Weights of a small GPT-style language model, trained from scratch on English Wikipedia: rotary positions.
Each number is 50 + 12 x the weight over its row's rms, rounded and kept within 0 to 99. Layers, rows and columns count from 0. The size before them is the row's rms in percent of the matrix's.

# down: layer 7 MLP down (transposed), 384x128, rms 0.105, rows 134-142, columns 0-127
# gate: layer 7 MLP gate, 384x128, rms 0.0862, rows 135-142, columns 0-127
# up: layer 7 MLP up, 384x128, rms 0.0874, rows 135-142, columns 0-127
down134 088:45 55 55 66 51 70 56 60 42 54 48 47 12 64 53 53 29 28 39 68 31 33 52 36 39 42 53 35 43 35 60 47 51 55 34 43 36 46 68 59 32 50 50 47 45 41 57 36 47 40 29 10 33 52 67 34 58 68 37 36 53 75 46 59 43 46 45 40 65 53 40 36 51 44 67 64 45 36 54 49 40 54 60 50 55 39 68 43 47 51 43 41 54 59 52 54 47 51 60 49 40 52 68 60 58 50 63 34 61 50 63 29 82 62 68 47 58 53 47 42 55 46 52 38 43 40 33 56
gate135 099:39 62 27 43 55 47 43 53 42 71 57 62 64 20 15 40 63 53 50 56 41 39 30 41 46 53 43 73 42 57 48 25 62 62 55 57 38 71 74 62 55 29 63 64 42 33 32 79 43 35 55 45 76 67 53 23 38 57 47 62 52 37 32 41 50 54 53 66 45 50 69 58 58 62 55 37 46 68 31 52 56 60 55 54 43 39 45 57 49 41 31 41 75 55 56 41 57 50 52 51 48 52 48 53 47 50 41 60 41 40 48 54 63 51 42 52 60 38 48 66 43 52 42 46 55 48 39 59
up135 102:30 46 62 41 45 49 38 40 61 39 62 51 41 26 73 65 71 65 35 51 34 47 64 55 50 50 35 33 75 42 43 51 58 42 78 45 47 46 36 56 38 60 42 52 44 43 52 62 54 54 66 46 32 34 53 52 27 44 47 53 64 41 49 56 58 71 65 50 23 58 64 55 49 57 40 40 48 58 45 31 46 50 51 66 65 47 78 43 57 23 55 45 53 41 63 64 48 56 54 64 39 33 45 27 47 50 54 75 66 50 63 75 51 51 56 46 34 38 56 65 55 45 37 49 34 55 35 45
down135 104:29 37 36 51 31 53 30 51 57 40 29 59 84 39 42 63 50 52 63 43 51 47 59 60 50 48 37 38 36 52 38 55 62 41 57 39 50 42 44 47 57 47 44 61 58 65 51 52 55 28 51 57 56 38 37 53 50 47 63 57 70 48 46 63 39 46 46 51 56 51 49 45 52 65 65 19 49 35 16 31 51 46 58 67 48 67 36 60 72 40 54 45 49 31 48 51 36 38 57 73 33 37 58 62 47 43 60 49 61 71 49 56 47 64 68 52 66 43 48 55 56 34 78 24 39 46 31 51
gate136 091:58 35 45 44 58 38 11 39 70 52 34 51 52 29 51 59 44 55 58 48 51 47 50 34 63 53 47 63 48 71 63 48 43 54 65 68 38 54 47 52 71 75 64 26 68 67 49 59 49 61 49 48 29 37 54 64 57 47 47 57 48 19 57 57 70 61 45 41 54 61 55 57 46 60 61 36 48 41 51 22 41 38 58 44 58 33 47 60 46 52 54 47 37 46 73 52 47 41 63 51 48 56 57 43 53 68 42 47 58 71 53 45 67 53 51 32 59 44 52 50 33 39 76 71 57 78 47 57
up136 090:55 51 31 51 30 49 42 58 54 49 57 48 42 70 50 54 58 53 56 71 50 42 36 75 59 40 66 36 41 45 46 51 56 48 60 52 55 55 57 41 50 52 48 33 37 50 49 51 61 34 55 45 45 55 32 49 42 17 48 59 39 52 39 78 43 63 44 34 28 51 55 32 32 44 36 61 68 37 60 40 59 47 43 54 60 35 33 46 43 39 50 42 67 17 41 39 69 59 67 65 51 80 64 43 57 47 50 58 75 58 54 67 83 41 46 54 51 62 53 61 30 58 57 64 47 62 46 60
down136 096:60 65 58 43 64 53 24 42 37 45 41 37 37 55 78 37 53 43 41 36 46 44 64 57 47 67 57 62 43 58 46 55 31 48 50 60 47 68 50 57 63 53 63 47 39 57 31 61 33 63 61 85 61 36 65 60 55 50 85 30 59 30 44 41 59 42 46 53 61 46 54 65 38 56 43 34 38 48 56 53 56 33 45 40 51 33 69 54 49 36 48 66 34 57 70 58 48 40 62 52 60 41 52 44 55 67 52 35 64 53 40 35 46 64 41 37 78 30 55 59 49 49 48 64 61 37 38 57
gate137 099:42 41 63 68 45 49 54 39 51 48 43 67 61 26 53 49 55 31 59 61 40 48 67 33 32 58 36 63 44 45 69 60 52 55 52 70 43 52 34 50 69 58 58 48 42 70 57 54 43 38 52 42 70 43 54 37 64 09 43 48 63 51 54 39 46 46 75 45 59 39 49 53 33 59 63 53 58 50 63 52 34 35 42 35 43 22 75 50 36 59 63 39 49 52 50 73 59 43 53 69 46 39 37 52 38 47 44 56 80 42 57 65 51 51 57 48 48 45 73 45 41 53 47 62 64 23 61 59
up137 094:43 57 48 55 51 47 70 63 49 58 54 47 55 27 49 57 34 62 42 70 38 48 43 36 50 70 62 65 50 72 33 57 51 43 46 66 51 37 36 35 38 45 56 64 43 47 51 42 52 18 46 48 46 25 54 38 48 46 43 45 59 82 42 36 41 64 32 53 37 61 47 46 54 37 38 56 45 73 48 27 35 68 47 64 40 30 45 36 55 53 57 39 36 37 54 60 50 49 55 53 36 56 43 48 50 25 66 57 66 36 68 52 53 29 48 50 52 47 72 75 33 66 47 41 68 42 35 58
down137 097:40 57 68 50 27 54 59 51 55 37 31 64 64 59 53 30 72 54 57 36 50 27 56 42 44 55 67 51 44 70 30 45 50 49 40 63 60 71 42 63 56 65 36 63 40 36 57 50 48 50 37 75 74 60 60 31 54 64 41 54 36 66 36 55 62 51 56 68 38 57 56 51 36 52 40 38 57 50 31 43 50 53 44 46 55 48 60 41 46 50 47 58 52 38 87 59 32 56 35 40 33 56 65 40 32 31 65 27 60 49 52 55 59 56 46 60 51 44 40 59 61 27 40 26 56 48 49 55
gate138 100:69 63 38 48 30 66 68 39 52 43 54 47 32 35 59 52 34 51 46 60 45 32 38 27 47 51 56 48 54 57 51 55 60 58 48 65 64 57 26 57 62 63 63 23 47 67 46 77 33 33 56 46 42 35 47 39 77 50 51 58 69 57 42 44 79 58 60 39 49 46 55 58 26 71 59 35 48 51 66 62 64 31 51 70 53 49 74 62 38 55 70 56 77 50 59 60 50 45 51 66 39 46 46 46 46 53 51 44 38 54 59 57 42 35 51 55 42 56 46 60 51 41 63 47 62 68 50 66
up138 097:42 40 38 62 53 55 54 36 59 55 57 61 63 56 40 39 50 49 54 53 82 46 58 49 60 40 35 33 64 40 65 51 54 58 54 51 49 55 64 66 58 66 66 45 50 54 43 07 62 54 42 44 47 44 39 54 68 30 35 32 25 54 70 55 50 62 54 59 27 55 38 29 38 56 57 31 60 55 41 42 38 48 47 39 28 33 33 43 37 62 42 50 48 42 57 50 48 57 74 46 39 28 53 46 61 50 78 54 69 58 51 43 39 38 46 58 49 53 57 32 50 71 50 54 51 73 33 45
down138 098:49 43 56 69 62 52 46 59 48 46 35 43 48 57 64 49 30 48 35 54 36 32 69 43 43 70 57 49 29 17 70 72 46 62 60 38 35 44 80 67 37 51 48 51 45 43 48 54 42 34 71 52 67 53 33 30 59 28 73 39 57 55 36 55 55 43 66 56 32 36 49 42 67 35 47 61 28 52 58 61 52 29 64 35 38 60 42 45 45 58 58 58 70 41 59 57 43 53 54 50 47 56 48 44 57 37 50 19 52 37 59 55 43 47 38 50 47 39 63 56 36 42 70 43 52 42 46 57
gate139 097:41 46 23 54 53 39 24 62 29 46 53 64 57 56 66 54 63 53 37 38 44 77 49 56 56 51 58 60 53 67 52 69 44 29 78 49 39 63 57 47 58 24 50 55 54 64 57 53 60 60 44 57 36 69 53 57 60 60 78 39 44 55 30 48 39 50 50 63 42 64 39 48 40 74 66 38 59 54 52 56 45 50 35 49 60 53 49 56 44 41 56 32 64 56 70 53 35 50 36 47 60 56 54 59 42 50 26 54 56 42 61 60 46 50 76 23 46 77 65 39 57 46 52 73 50 58 46 61
up139 096:35 31 46 40 43 49 52 75 41 76 76 59 48 36 60 44 46 35 46 25 59 60 71 61 44 47 72 34 46 66 58 54 49 52 59 58 68 65 49 50 49 51 40 66 62 50 36 54 40 53 55 51 54 41 27 41 47 57 35 44 70 46 67 58 56 54 61 49 42 60 51 53 62 45 40 60 33 27 73 37 61 53 43 40 57 45 54 59 48 63 45 42 79 46 59 41 45 43 34 61 55 54 60 50 37 66 52 52 59 25 67 46 50 55 21 28 32 49 60 40 47 35 21 62 43 54 52 58
down139 093:58 53 56 59 50 51 73 46 57 63 70 46 57 61 30 44 51 61 30 55 57 53 68 44 48 47 25 49 57 36 41 47 60 50 29 49 49 61 46 47 53 39 43 37 70 43 67 58 51 39 59 75 60 51 43 31 57 52 47 50 53 50 65 61 60 50 80 41 32 27 48 63 37 48 68 47 61 45 50 47 53 53 64 45 61 45 51 51 34 71 33 50 52 65 27 66 58 48 61 58 16 34 51 51 47 63 57 41 59 66 28 29 49 74 71 42 40 57 38 43 64 52 53 68 39 66 58 42
gate140 099:66 86 69 42 35 34 38 56 47 43 62 61 59 39 37 29 45 44 60 67 47 50 53 54 56 63 43 35 32 46 62 65 45 64 48 31 50 35 52 68 69 50 59 52 51 68 43 44 39 67 44 46 56 44 42 47 54 41 40 58 52 53 28 48 60 47 70 47 50 42 49 53 54 40 60 51 57 46 59 65 47 67 54 60 48 43 61 41 64 18 41 41 44 69 17 47 46 55 80 52 42 47 34 50 47 70 35 37 30 48 51 61 25 54 58 74 57 45 36 53 54 43 49 45 76 60 51 48
up140 098:57 48 40 73 65 35 69 53 36 50 54 58 40 81 41 58 51 43 52 49 40 63 37 48 50 64 40 30 26 68 54 52 53 39 32 29 56 43 64 37 46 64 45 46 46 27 43 52 49 70 80 60 45 63 44 46 42 52 58 35 60 43 49 48 36 57 45 51 42 69 51 41 46 47 49 31 45 58 62 39 66 55 50 49 34 49 47 57 18 54 44 66 45 53 49 45 37 38 45 57 65 32 56 63 31 59 47 40 42 43 60 42 39 50 51 44 62 37 77 34 26 49 55 23 69 33 43 53
down140 102:37 32 52 49 43 72 50 47 50 45 57 53 56 25 50 59 37 42 56 44 65 43 67 60 49 16 57 66 70 61 52 43 27 46 50 49 40 34 41 60 45 31 64 74 61 24 58 66 45 36 54 68 49 39 55 59 30 59 50 40 35 58 73 47 44 56 28 47 44 39 45 53 53 58 40 59 67 41 46 35 45 37 45 29 60 63 43 55 45 48 37 56 56 55 59 45 53 54 66 59 61 47 33 28 68 46 57 53 59 58 38 41 72 54 53 50 55 57 69 70 35 29 60 54 32 72 56 54
gate141 100:56 59 51 72 48 54 52 48 44 44 43 61 63 47 56 61 46 49 54 67 39 52 34 66 34 75 55 62 23 34 46 61 71 62 40 38 30 49 52 65 62 35 58 42 45 52 43 76 54 42 36 37 41 54 56 37 66 66 85 63 35 40 53 64 36 43 39 49 58 45 53 70 51 46 56 49 57 59 40 40 21 46 40 50 55 24 52 56 40 44 72 47 63 59 61 38 37 49 41 68 36 60 48 55 44 44 40 60 58 42 36 27 46 47 44 62 68 61 38 37 47 74 52 59 60 54 34 54
up141 101:45 46 37 44 44 44 63 35 56 50 52 55 61 47 40 60 43 46 51 18 25 40 73 53 51 34 64 60 41 32 50 53 54 44 35 46 52 49 46 54 39 40 61 53 38 58 64 47 51 21 38 55 52 49 49 63 48 49 42 54 55 31 32 50 36 72 44 52 67 40 38 43 36 57 71 59 52 58 62 48 60 65 43 21 77 43 80 41 44 56 44 33 59 65 58 41 61 56 60 30 62 50 55 70 47 64 46 56 74 48 52 47 48 54 48 54 36 48 28 47 58 78 79 39 50 45 62 52
down141 102:40 58 47 31 63 40 37 58 49 38 67 40 74 77 54 38 68 50 37 35 49 59 35 38 47 57 83 36 58 38 50 57 65 29 38 45 43 47 26 32 67 53 21 41 51 34 49 41 48 74 63 41 63 30 45 48 61 27 62 34 51 55 50 63 57 43 28 51 62 47 38 33 32 42 34 43 55 27 51 48 48 47 57 48 56 54 36 51 37 52 43 41 57 43 55 56 45 44 46 56 56 58 64 30 60 52 64 26 49 50 47 66 58 63 59 58 43 42 51 58 54 35 45 54 33 47 54 35
gate142 095:43 45 56 41 54 60 54 45 25 47 56 40 55 63 68 63 53 47 52 38 65 36 49 48 33 56 37 41 57 53 69 70 26 38 42 46 38 54 54 62 60 37 52 64 39 56 39 51 58 50 43 60 72 48 57 45 36 38 37 42 55 49 58 23 53 51 54 32 43 74 60 40 43 50 32 42 64 48 65 47 52 68 45 74 49 43 56 52 65 25 49 48 63 42 58 67 46 60 44 66 67 55 35 56 61 63 46 70 69 48 35 71 61 61 47 59 49 12 66 49 51 62 35 45 37 41 38 76
up142 090:66 33 57 74 44 71 33 61 36 51 65 56 53 69 52 52 53 42 67 55 37 52 56 59 48 60 38 64 45 40 44 33 42 52 41 36 67 33 63 53 60 62 70 66 61 32 65 57 39 39 47 36 65 45 60 70 47 50 33 60 60 59 37 38 44 61 33 51 51 43 61 43 41 59 46 43 46 58 57 28 51 26 47 50 21 40 28 38 53 26 54 34 58 77 55 31 52 64 48 49 49 39 59 43 53 51 46 47 49 41 48 45 56 32 18 31 49 28 54 59 46 44 35 41 44 58 51 39
down142 095:58 58 54 62 33 46 42 40 59 39 50 57 50 87 41 61 74 73 42 60 48 42 35 60 52 45 42 36 44 46 53 41 60 51 67 34 54 49 47 21 52 41 65 52 57 58 53 68 47 78 47 22 26 47 60 63 68 59 40 40 54 64 47 60 62 32 59 50 57 57 36 60 56 57 82 49 49 49 68 44 67 52 78 51 60 34 34 52 48 48 37 47 55 45 47 51 51 36 26 33 59 47 59 56 63 52 55 68 52 52 60 49 68 48 49 45 45 47 49 34 54 57 72 54 31 49 56 63